{"n_layer": 16, "d_model": 64, "n_head": 3, "n_kv_head": 3, "head_dim": 32, "d_mlp": 256, "vocab_size": 8192, "activation": "tanh_gelu", "norm": "layernorm", "norm_place": "pre", "norm_eps": 1e-06, "positions": "learned", "qk_norm": false, "attn_scale": 0.177, "bias": "all", "tie_embeddings": true, "parallel_block": false, "init": "uniform", "init_std_qkv": 0.0625, "init_std_o": 0.011, "init_std_up": 0.0625, "init_std_down": 0.011, "init_out_by_depth": true, "optimizer": "soap_variant", "lr": 0.00683, "lr_mult_up": 0.85, "beta1": 0.95, "beta2": 0.95, "lr_head": 0.0171, "grad_clip": 2.0, "warmup_steps": 200, "schedule": "wsd", "decay_fraction": 0.916, "decay_shape": "cos", "final_lr_fraction": 0.05, "batch_tokens": 32768, "seq_len": 2048, "doc_mask": false, "train_tokens": 112800000, "steps": 3443, "dataset": "wikipedia_en"}
Each number is 50 + 12 x the weight over the matrix's rms, rounded and kept within 0 to 99. Layers, rows and columns count from 0.

# o: layer 13 attention output (transposed), 96x64, rms 0.0915, rows 14-31, columns 0-63
# v: layer 13 attention value, 96x64, rms 0.108, rows 15-31, columns 0-63
# q: layer 13 attention query, 96x64, rms 0.138, rows 32-38, columns 0-63
# k: layer 13 attention key, 96x64, rms 0.141, rows 32-38, columns 0-63
o14:40 59 60 56 43 35 44 41 52 48 46 55 43 42 58 61 60 62 63 45 60 37 58 54 44 41 62 44 56 61 28 45 58 36 59 44 55 57 59 45 67 55 66 38 56 45 60 38 51 53 61 54 55 65 52 52 46 31 29 60 55 52 49 46
v15:43 76 59 59 49 29 57 51 48 66 55 59 47 43 55 50 51 61 48 57 62 54 54 41 55 58 50 44 44 46 46 55 52 38 36 63 66 42 52 38 44 44 29 55 47 66 45 41 36 59 48 49 55 46 67 44 41 44 65 51 51 60 35 50
o15:54 27 40 37 57 50 45 51 36 44 39 57 50 39 48 46 57 45 53 52 67 49 43 54 42 48 56 68 63 63 68 44 55 63 56 39 54 63 47 60 64 55 65 43 53 67 77 42 47 50 54 59 47 44 53 45 48 47 49 48 56 35 56 53
v16:46 54 37 42 68 44 45 57 46 40 47 54 34 43 47 58 43 27 43 55 58 67 39 41 50 54 62 49 52 63 51 52 36 44 39 39 47 45 47 48 39 46 67 50 59 46 60 64 21 46 68 59 56 44 58 68 84 61 69 45 48 51 60 46
o16:54 46 48 64 41 42 53 62 56 54 55 42 49 63 44 36 72 56 61 74 28 49 57 48 28 47 49 50 53 55 59 65 51 32 67 47 56 55 64 60 53 46 42 53 58 40 63 54 57 49 51 51 49 72 60 27 53 38 44 62 45 66 42 38
v17:63 59 55 41 57 59 54 46 45 46 60 50 41 49 50 43 53 23 61 43 45 32 39 57 42 60 60 56 35 40 59 47 48 52 69 53 38 55 49 51 47 44 49 47 59 40 41 49 52 73 56 72 58 32 64 47 39 39 48 45 33 51 41 43
o17:58 43 42 58 64 45 51 39 65 42 65 48 69 51 50 32 54 62 46 62 50 57 36 49 54 54 54 52 56 66 38 47 66 51 40 60 47 53 56 57 57 59 57 49 64 59 59 67 53 36 50 41 62 46 33 73 51 34 48 53 46 68 65 55
v18:66 55 58 80 43 56 41 63 56 51 54 56 45 58 75 37 60 57 52 54 40 60 41 42 48 46 53 43 51 53 47 65 62 37 68 76 49 51 58 59 49 55 60 56 44 32 46 38 40 39 51 66 40 40 43 62 33 36 42 45 47 33 39 41
o18:39 40 44 34 50 54 63 52 50 45 58 39 63 35 26 49 50 62 57 37 43 50 51 48 63 71 55 47 43 39 29 52 48 52 38 33 58 48 27 54 54 45 53 57 61 52 51 65 50 42 60 44 55 32 42 63 64 66 47 53 43 65 51 44
v19:34 49 68 24 65 41 63 47 37 53 59 52 70 60 49 59 62 48 56 48 60 56 64 38 52 57 60 32 47 53 44 65 47 58 49 50 57 57 48 56 60 51 34 68 41 52 42 58 53 25 64 35 37 63 36 68 46 60 39 51 42 89 66 65
o19:48 46 54 86 35 47 36 49 34 51 20 65 32 27 55 39 50 25 53 33 35 43 38 55 63 45 43 56 55 59 55 58 61 35 39 45 49 41 49 36 43 58 46 51 45 44 46 44 63 52 52 68 50 40 70 45 27 57 56 60 63 29 48 36
v20:58 60 64 48 37 47 41 42 43 34 39 46 34 47 41 48 53 32 82 47 58 45 58 40 53 63 71 65 70 64 55 62 32 48 43 59 48 58 33 63 49 55 52 41 63 42 36 52 46 50 38 56 54 63 42 49 62 47 62 35 41 52 64 62
o20:48 52 55 53 65 52 53 59 60 52 48 45 48 61 62 55 56 41 46 58 42 66 51 67 46 49 30 57 41 39 29 37 46 27 47 49 41 40 43 38 31 47 63 40 42 64 58 61 48 49 70 52 55 56 56 47 50 42 54 47 40 59 47 36
v21:42 40 51 58 54 57 50 75 64 53 59 48 52 47 34 43 61 35 53 50 58 41 46 38 71 51 46 48 43 58 46 27 61 68 50 26 40 71 62 61 27 48 49 53 55 66 55 54 71 47 34 62 64 59 48 45 54 47 53 47 62 52 50 38
o21:46 53 52 44 42 40 49 50 39 40 57 44 33 55 43 65 35 57 34 59 51 50 50 47 30 63 35 32 40 48 32 50 50 37 64 76 54 45 32 35 68 51 39 49 44 37 56 51 39 52 45 37 38 64 49 59 57 48 28 45 49 48 53 61
v22:49 50 52 49 80 62 66 49 49 44 41 45 59 57 54 62 40 46 68 48 49 39 50 34 48 41 66 55 59 59 47 53 54 55 55 39 24 41 63 44 62 33 55 44 68 54 55 72 64 52 50 83 60 52 58 51 45 60 40 41 45 30 65 47
o22:50 53 48 52 45 43 55 37 36 50 57 43 63 38 52 49 53 58 34 70 40 47 37 49 50 56 33 35 51 39 48 51 54 58 39 58 78 45 43 43 40 58 43 39 46 58 53 46 55 53 37 50 56 68 34 53 41 47 41 29 40 71 46 58
v23:53 63 70 60 20 50 58 47 57 52 53 42 78 56 67 61 53 33 52 46 49 68 60 49 36 32 30 41 51 34 62 49 41 37 42 72 54 48 54 38 46 73 42 49 50 49 41 67 64 54 45 58 61 55 35 64 62 29 51 68 47 65 47 57
o23:66 46 34 36 58 55 54 69 57 58 52 78 38 55 31 34 28 36 44 35 65 41 37 63 71 56 58 49 60 42 37 34 57 51 60 55 46 42 47 51 41 15 60 40 63 56 49 45 28 29 65 53 53 45 47 43 44 44 38 44 33 57 56 42
v24:58 35 53 52 58 58 54 41 29 39 38 48 71 62 52 20 57 57 39 43 57 45 48 62 56 48 49 44 48 77 53 38 59 43 47 75 37 71 54 64 62 51 44 47 50 47 34 57 42 43 51 71 37 30 58 40 53 44 43 61 52 43 56 52
o24:55 62 56 50 54 45 54 56 59 43 65 55 58 62 53 43 54 36 54 38 42 41 50 53 44 62 46 47 38 42 35 58 49 36 54 41 71 18 47 33 58 60 45 48 49 61 61 46 57 69 51 38 49 43 41 57 66 62 62 34 36 55 66 52
v25:56 52 62 55 57 49 63 66 31 47 67 51 55 60 62 65 51 50 24 42 48 54 42 46 39 58 24 63 26 49 39 39 32 58 50 58 48 43 30 37 43 41 56 53 42 45 54 43 55 35 52 51 42 56 51 40 48 46 52 50 38 76 40 62
o25:52 59 52 45 48 62 39 44 46 47 55 54 46 39 43 42 50 35 52 59 44 43 29 45 63 29 58 43 53 76 49 60 57 37 55 49 42 44 43 65 62 29 56 37 57 45 41 44 61 66 50 64 60 37 43 32 34 55 64 36 65 41 47 30
v26:32 62 64 53 53 47 61 54 60 75 52 53 49 16 38 54 59 40 51 57 44 48 37 53 44 48 28 54 64 42 61 56 55 57 58 51 18 45 49 57 51 53 48 47 48 49 44 64 57 63 55 51 54 34 25 56 35 39 41 36 50 64 51 59
o26:57 49 43 56 47 29 58 32 54 48 44 54 63 72 48 36 46 58 28 26 54 50 45 43 64 59 58 47 53 42 21 43 54 53 52 58 65 42 40 49 54 51 46 44 42 57 36 44 52 36 66 50 53 48 70 57 40 59 56 57 39 30 52 65
v27:46 41 48 65 71 49 38 55 59 46 60 54 34 20 48 36 56 55 47 53 46 50 52 49 50 53 45 39 47 44 57 47 46 45 55 57 59 58 57 60 39 43 64 51 60 46 53 51 54 48 50 36 57 33 53 72 35 38 33 47 43 43 46 50
o27:41 50 39 46 48 49 42 50 44 41 45 32 57 60 45 67 54 67 44 44 46 61 59 31 53 43 55 50 57 52 39 59 39 45 60 55 46 43 65 48 63 53 37 50 57 38 52 57 50 41 51 62 38 43 50 61 55 47 49 60 41 51 44 52
v28:35 41 37 50 51 52 53 54 39 62 58 49 54 36 61 38 53 42 49 49 48 56 46 63 41 57 38 56 56 54 48 27 60 46 72 58 55 43 55 47 46 54 30 31 47 30 55 46 42 41 62 45 32 64 57 62 54 50 55 46 42 41 48 51
o28:50 51 47 58 52 51 60 53 71 44 53 39 53 45 40 55 43 45 45 33 31 54 56 27 44 45 41 44 48 51 56 53 36 59 35 57 57 45 50 58 53 43 52 50 47 50 47 61 46 76 40 49 47 35 45 44 45 43 50 60 57 35 48 62
v29:62 46 46 62 59 66 38 56 47 56 53 47 53 60 37 57 52 47 57 55 59 61 51 61 52 56 50 40 61 43 56 36 39 51 59 41 50 49 52 58 37 62 63 60 50 70 45 46 34 27 14 31 31 63 41 59 59 36 70 46 53 38 38 42
o29:36 39 47 39 46 54 37 69 62 44 43 41 48 42 37 59 56 44 67 42 30 54 68 54 34 25 49 49 37 51 58 46 44 41 47 53 45 69 46 52 58 43 55 38 59 32 64 48 51 51 70 54 65 57 55 33 34 53 36 49 61 42 49 63
v30:58 41 58 71 35 63 56 57 33 68 49 52 64 44 46 51 57 55 52 48 60 23 31 25 56 48 29 80 17 71 60 43 38 48 45 43 28 63 51 54 54 35 62 52 50 50 42 68 36 35 36 59 23 38 42 51 59 40 67 68 48 63 47 72
o30:75 49 53 38 59 56 57 43 63 39 77 61 48 78 38 54 62 30 35 62 43 63 49 59 44 54 52 44 48 49 24 57 57 33 64 48 60 23 23 40 70 48 46 37 39 35 61 36 64 78 66 33 57 63 71 43 53 59 46 41 39 42 35 53
v31:45 33 42 63 51 58 51 49 22 60 66 47 49 46 54 35 42 42 52 44 46 48 72 51 68 58 53 60 35 67 44 54 47 56 28 57 57 66 37 53 44 38 46 59 74 31 44 55 45 34 48 57 33 42 52 30 55 53 60 43 65 52 57 56
o31:50 80 59 35 58 57 73 49 41 41 58 39 64 52 37 71 68 28 32 57 54 59 40 57 45 52 31 37 41 56 47 52 41 41 63 46 49 32 63 29 76 51 38 47 45 61 60 52 56 63 45 41 62 52 48 52 50 42 41 33 48 49 65 36
q32:47 58 34 43 36 74 46 32 53 40 53 62 39 37 50 65 37 63 48 47 66 53 91 34 43 41 24 33 53 42 33 58 68 59 54 63 35 60 71 59 57 62 35 46 43 51 60 45 53 51 54 71 30 67 40 58 67 56 42 33 53 40 54 45
k32:50 55 35 50 38 58 38 45 53 48 66 72 39 24 56 58 55 53 60 42 58 40 78 29 36 42 42 32 49 41 63 32 73 68 45 75 26 65 67 65 55 59 34 35 55 50 80 47 38 42 47 60 36 81 32 54 67 59 40 37 38 51 41 57
q33:68 55 34 56 33 52 54 44 15 40 59 79 42 44 41 39 42 60 51 39 49 47 30 57 64 50 56 47 54 40 55 66 28 55 43 56 45 49 54 37 60 67 66 46 27 59 48 45 40 58 37 65 49 66 40 18 60 39 28 49 21 49 67 66
k33:66 48 43 43 46 66 42 29 34 60 45 75 58 44 69 36 71 47 42 47 40 59 21 33 46 57 36 73 43 46 60 66 50 40 39 55 51 34 28 42 47 65 74 29 57 59 61 52 44 47 39 66 62 57 50 57 63 51 31 58 41 38 66 69
q34:48 47 52 49 43 63 53 60 34 67 46 39 29 42 34 39 56 47 70 60 32 61 62 57 41 30 53 42 42 36 53 37 45 62 37 56 26 68 37 69 58 49 60 52 47 61 62 53 36 28 54 45 62 51 64 43 75 40 44 69 26 36 45 42
k34:63 48 47 58 53 53 64 58 40 53 36 42 34 43 32 43 44 50 55 67 51 57 51 63 56 30 33 51 45 29 55 61 61 61 42 53 24 57 37 78 46 46 59 60 51 78 54 44 31 29 45 63 41 62 53 35 58 33 48 65 53 42 42 65
q35:27 48 37 47 50 47 51 47 34 43 56 21 66 41 54 61 47 41 68 62 56 36 62 59 58 24 69 62 42 57 59 44 44 47 36 55 44 59 57 50 52 58 44 47 50 39 38 45 30 30 63 51 59 46 34 61 66 56 28 55 53 35 49 46
k35:46 62 27 59 39 68 47 55 45 59 46 33 43 33 61 64 50 47 50 74 57 48 65 49 63 29 42 60 27 66 62 68 55 49 54 61 60 53 61 58 52 52 28 44 50 43 42 40 30 37 38 56 69 43 50 43 42 43 50 54 56 53 43 53
q36:58 42 60 59 37 50 70 27 56 48 36 62 44 78 64 44 44 51 48 55 58 45 37 68 54 58 67 53 40 49 50 25 38 70 55 51 45 41 35 49 54 50 35 66 59 76 52 46 59 65 60 47 36 18 46 33 46 66 53 51 44 34 57 54
k36:66 56 58 54 31 33 50 29 52 60 50 40 26 70 40 50 56 56 36 54 42 77 49 52 51 62 46 64 54 39 43 43 42 40 55 56 58 39 35 44 47 48 42 53 56 70 53 64 63 61 57 43 43 30 41 71 51 70 51 69 41 29 34 50
q37:49 37 75 44 51 64 63 40 62 43 73 72 48 47 66 31 59 55 53 36 67 27 41 49 57 58 52 36 63 45 41 58 52 58 44 65 60 53 35 32 45 41 62 46 66 55 48 72 53 02 56 42 50 46 65 47 57 48 58 46 58 42 53 41
k37:44 40 64 50 49 61 77 38 63 49 83 54 57 71 48 47 44 44 51 45 57 51 49 47 54 39 37 35 75 21 37 56 48 42 70 67 62 50 39 31 48 61 39 53 53 75 44 57 50 44 62 29 37 58 63 39 54 57 72 25 32 51 46 54
q38:39 60 75 45 40 49 43 33 29 26 59 51 58 51 61 35 66 45 46 47 47 45 48 54 41 67 62 51 46 38 61 29 57 60 44 45 44 47 60 62 64 68 31 66 46 28 86 52 77 51 54 38 61 43 60 59 57 51 59 71 64 58 64 50
k38:59 65 56 55 26 49 48 42 51 48 35 44 46 51 41 37 58 49 38 55 56 59 48 53 44 53 53 40 51 36 33 40 66 31 56 44 57 32 59 40 64 62 48 74 33 35 72 50 43 35 51 22 57 38 57 79 68 46 42 39 81 66 52 60